Weights of a small GPT-style language model, trained from scratch on English Wikipedia: rotary positions.
Each number is 128 + 32 x the weight over its row's rms, rounded and kept within 0 to 255. Layers, rows and columns count from 0. The size above them is the row's rms in percent of the matrix's.

# layer 13 attention key, 128x128, rms 0.0437, rows 25-30, columns 0-127
size [101  94  96 104 112 105]
[[148 162 102 119 116 102 100  71 163 132 136 147 122 108 178  83 121 121  89 144 144 189 157 121 144 143 144 114  98 169 144  63  91 143 102 175 108 115 110 155 191 156 141 155 140 186 129  62 133  72 173 171 111 105  58 113  95 105 138 122 166 129 115 152 181 129 162 151  88 120 109  95 174 107 112 147 127 115 134  83 137  77 201  71 102 124  87  95 100 138  65 140 126 130 131 101 157 118 157  97 197 133 156 141 156 101 108 176 118 175 156 124 152  57 117 137 180 138 130 110 121 155 110 110 145 183 170 165]
 [160  70 145 149  88  76 120 143 118  86 144 130 148 125 174 110 145  90 120 106 104 175 102 152 108  84 105  89 146  57 122 134  86 164  88 141 163 127 132  54 120 157 193 236 146  92 109 134 130 125  77 172 111  75  86 123 143 123 133 133 157 142 181 150 167 143 144 130 169 105 142 114 135 132 130 178 139  96  96  87 151 194 119  78  90  66 101  98 149 134 152 150  93 104 199 135 135 148 122 114 168 124 106 131 101 100 170 110 163 189 143 107 121 134 172  59 109 134 133 113 121 105 129 100 158 142 113 133]
 [ 92 121 141 148 127 117  99 178  98 123 192 132  25 104 164 165  82  76 116  50  97 163 185  88 131 118 130 115 110 104 110 156 175 167 163 137 137 120 152 174 134 123 105 173 103 129 151 119 142 158 151  75 167 164 139 104  88 117 106 189 166 164 183  92 176 138 153 113 107 131 110 130 137 155 113 108 167  90 129 129 145 139 104 116  80 133 160 111 120  52 144 110 126 142 153 158  96 118  84  86  75  85 117 145 116 140  74 163  93 185 118 147 124 128 132 158 107 151  89 146 159 135  99 190 176 107 122  97]
 [132  87  94 104 101 168 144 143 224 173 102 156 132  87  98 109 211 158 118  34 169  70  98  91 154  73 131 137 123 107 111 155 105 109 124 162  89 110 126 140 158 164 116 135 147 136  79 136 173 166 138 118 130 150 135  81 123 129 149  81 107 171 130  90 101 113 166  99 120 150 103  81 187 153 129 108 141 127 196 147 109 132 122 108  89 109 114 165 151 122  96 119 129 155 137 156 124 140 114 110 178 125 114 152 137  93 142  57 114 155 119 135 126 126 113 108  47 151 141 156  82 108 123 100  71 115  44 132]
 [176 142 110 131  45 108 108 177 122 121  83 111 125 143  76 119 156 118 113 108 177  69 131 113 110 163 129 109  84 170 216 159 112 154 155 136 109 142 156  97 139 110 124 145 108 131  98 141  68 161 161 167 118  57 158 128 145 121 155 143 127 123 165 159 165 125 109 143  76 159 106 110 104 105 180 174 107 134  73  99 158 108  78 162 115 141 166 115 204 113 208 184 181 102 125 112 129 115 180 159 124 144 138 146  98 116  97 151 110 102 140 180 101 172 163 181 113  67  89 137 125 115 112 128 131 125  92 131]
 [160 173 118 133 105 139  82 182 131 126 181 194 184 150  88 124 149 177 158 135 156 122  79 176 140  78 132  76 137 110 114 187 124 134 137 147 111 148 156 147 140 138 100  97 104 139 195 136 126 115  80  70 133 104  68  83 139 135 138 143 150 145 100 103 119 105 135 103 170 218 131 147  81 128 135 114 116 137 131 137 123 136 145 157  71 156 130 111 178  80 184 215 121 132 175  91 145 148 150 152 152  98 127 144 165  90 109 108 116  86 178 134 147 134 115 183 147  65 122 123  99  93  92 184 140  82 137 129]]
# layer 13 attention query, 128x128, rms 0.0438, rows 26-30, columns 0-127
size [100 105 115 115 114]
[[157 129 123 129  98 180 140 111  66  84 135 168 108 129  91  87 172 108 131  85  72  82 145 145 212 127 179 114 162 163  86 192 109  98 135 129 120 117 163 144 115  77  71 173 118 151 160 117 149 121  93 102 129  85 140 117  94  94 159 123 128 103 144 143  87 145 134 115 153  75 123 154 151 111 165 142 103 159 123 142 101 140 174 117 108 133 141 168 151 126 155 111  99 239 111  66 105  98 144 143 163 163 138 147  92 166 166 125 136 170 146 143 104 153 159 156 160 168 165 162 104 107 153  64 175  85 165 151]
 [ 66  90  89 104 162 139 141 194 136 161 111 135 104 139 138 142 134 106 170  96  75 128 138 156 150  98 145 109 133 119 113  82  86 138 173 159 134 168 130  95 136 136 113  98 125 127 174 171 134 143  94 186  48 124 109 157 184 170 123 157 122 193 174 155 133 131 149 105  93 133 135 102 109 147 152 125 120 210 146 103 104 153 133 143  40 100  82  66 167  78 129 102  74 134 135 102 102 158 159 104 123 109 117  83 127  92 135 118 161 124 114  93 131 101  94 170 127  21 118 112 123  84 129 116 110  90 109 137]
 [136 116 158  92 175 143 123  91 122 140 116 171 144  85  54 128 150 173 133 136 148  78 138 112 173  99 114 105 133 104  81 125 124 110  90 156 160 150 140 141 112 148 116 111 153 203 111 150 169 122 164 116  97 113 151  77 137  92 119  72 101 125  85 210  86 134  65 132  67 119 110 157 133 147  87  72 176 107 128 172 118 134 136 119 137  94 128 127 151  99  98 155 163 104  87 139  82 121 165  74  98 126 115 103  86  74 143 112 168 192 112 176  66  94 157  93 137 151 141  60 129 128 165 112 147  73  95 144]
 [140 149 140 119  28  97 151  96 170  95 139 150 114 194 141 133 126 162 107 108 104 133 158 108 174 190 151 165  76 114 154 122 154 185 111 148 154 154 152  89  96 129 118 132 134 126 103  88 132 236  96 118 180 104 161  72 123  93 120  73 120 142 108 122 129 148 139 127 137  81 110  75 142  91 123 117 137  72 181  95 135 115 118 117 129 107  91 195 111  91 154  86  91  75  98 135  91 142  98 210 115  90 120 108 138 128 130  82 127 135 100  91 157 174 164 122 107 134 120 100 145 101 102 150 154 108 165 103]
 [154 109 149 129 153 155 121 104 140  94 127 138 157 151 104 113 147 153 146 182 117 133  97 116 112 170  63 105 147 111  56 127 122 172 146 127 151 144  74 116 119 177 131 150 162 188 174  86 203 144 105 128 163 202 166 140 124  99 161 156 104 112 160 141 121 107 183 127 112 114 118  96 118 131  83 151 115 118 196 147  84 138 139 113 150 157 106 102 163  67 118 119  53 114 130 112 123 107 105 197 171  93 138  98 117  69 152  66 140 144 132 154 171 109 142  99  90 196 115 102 116 139 132 191 135 176 189 143]]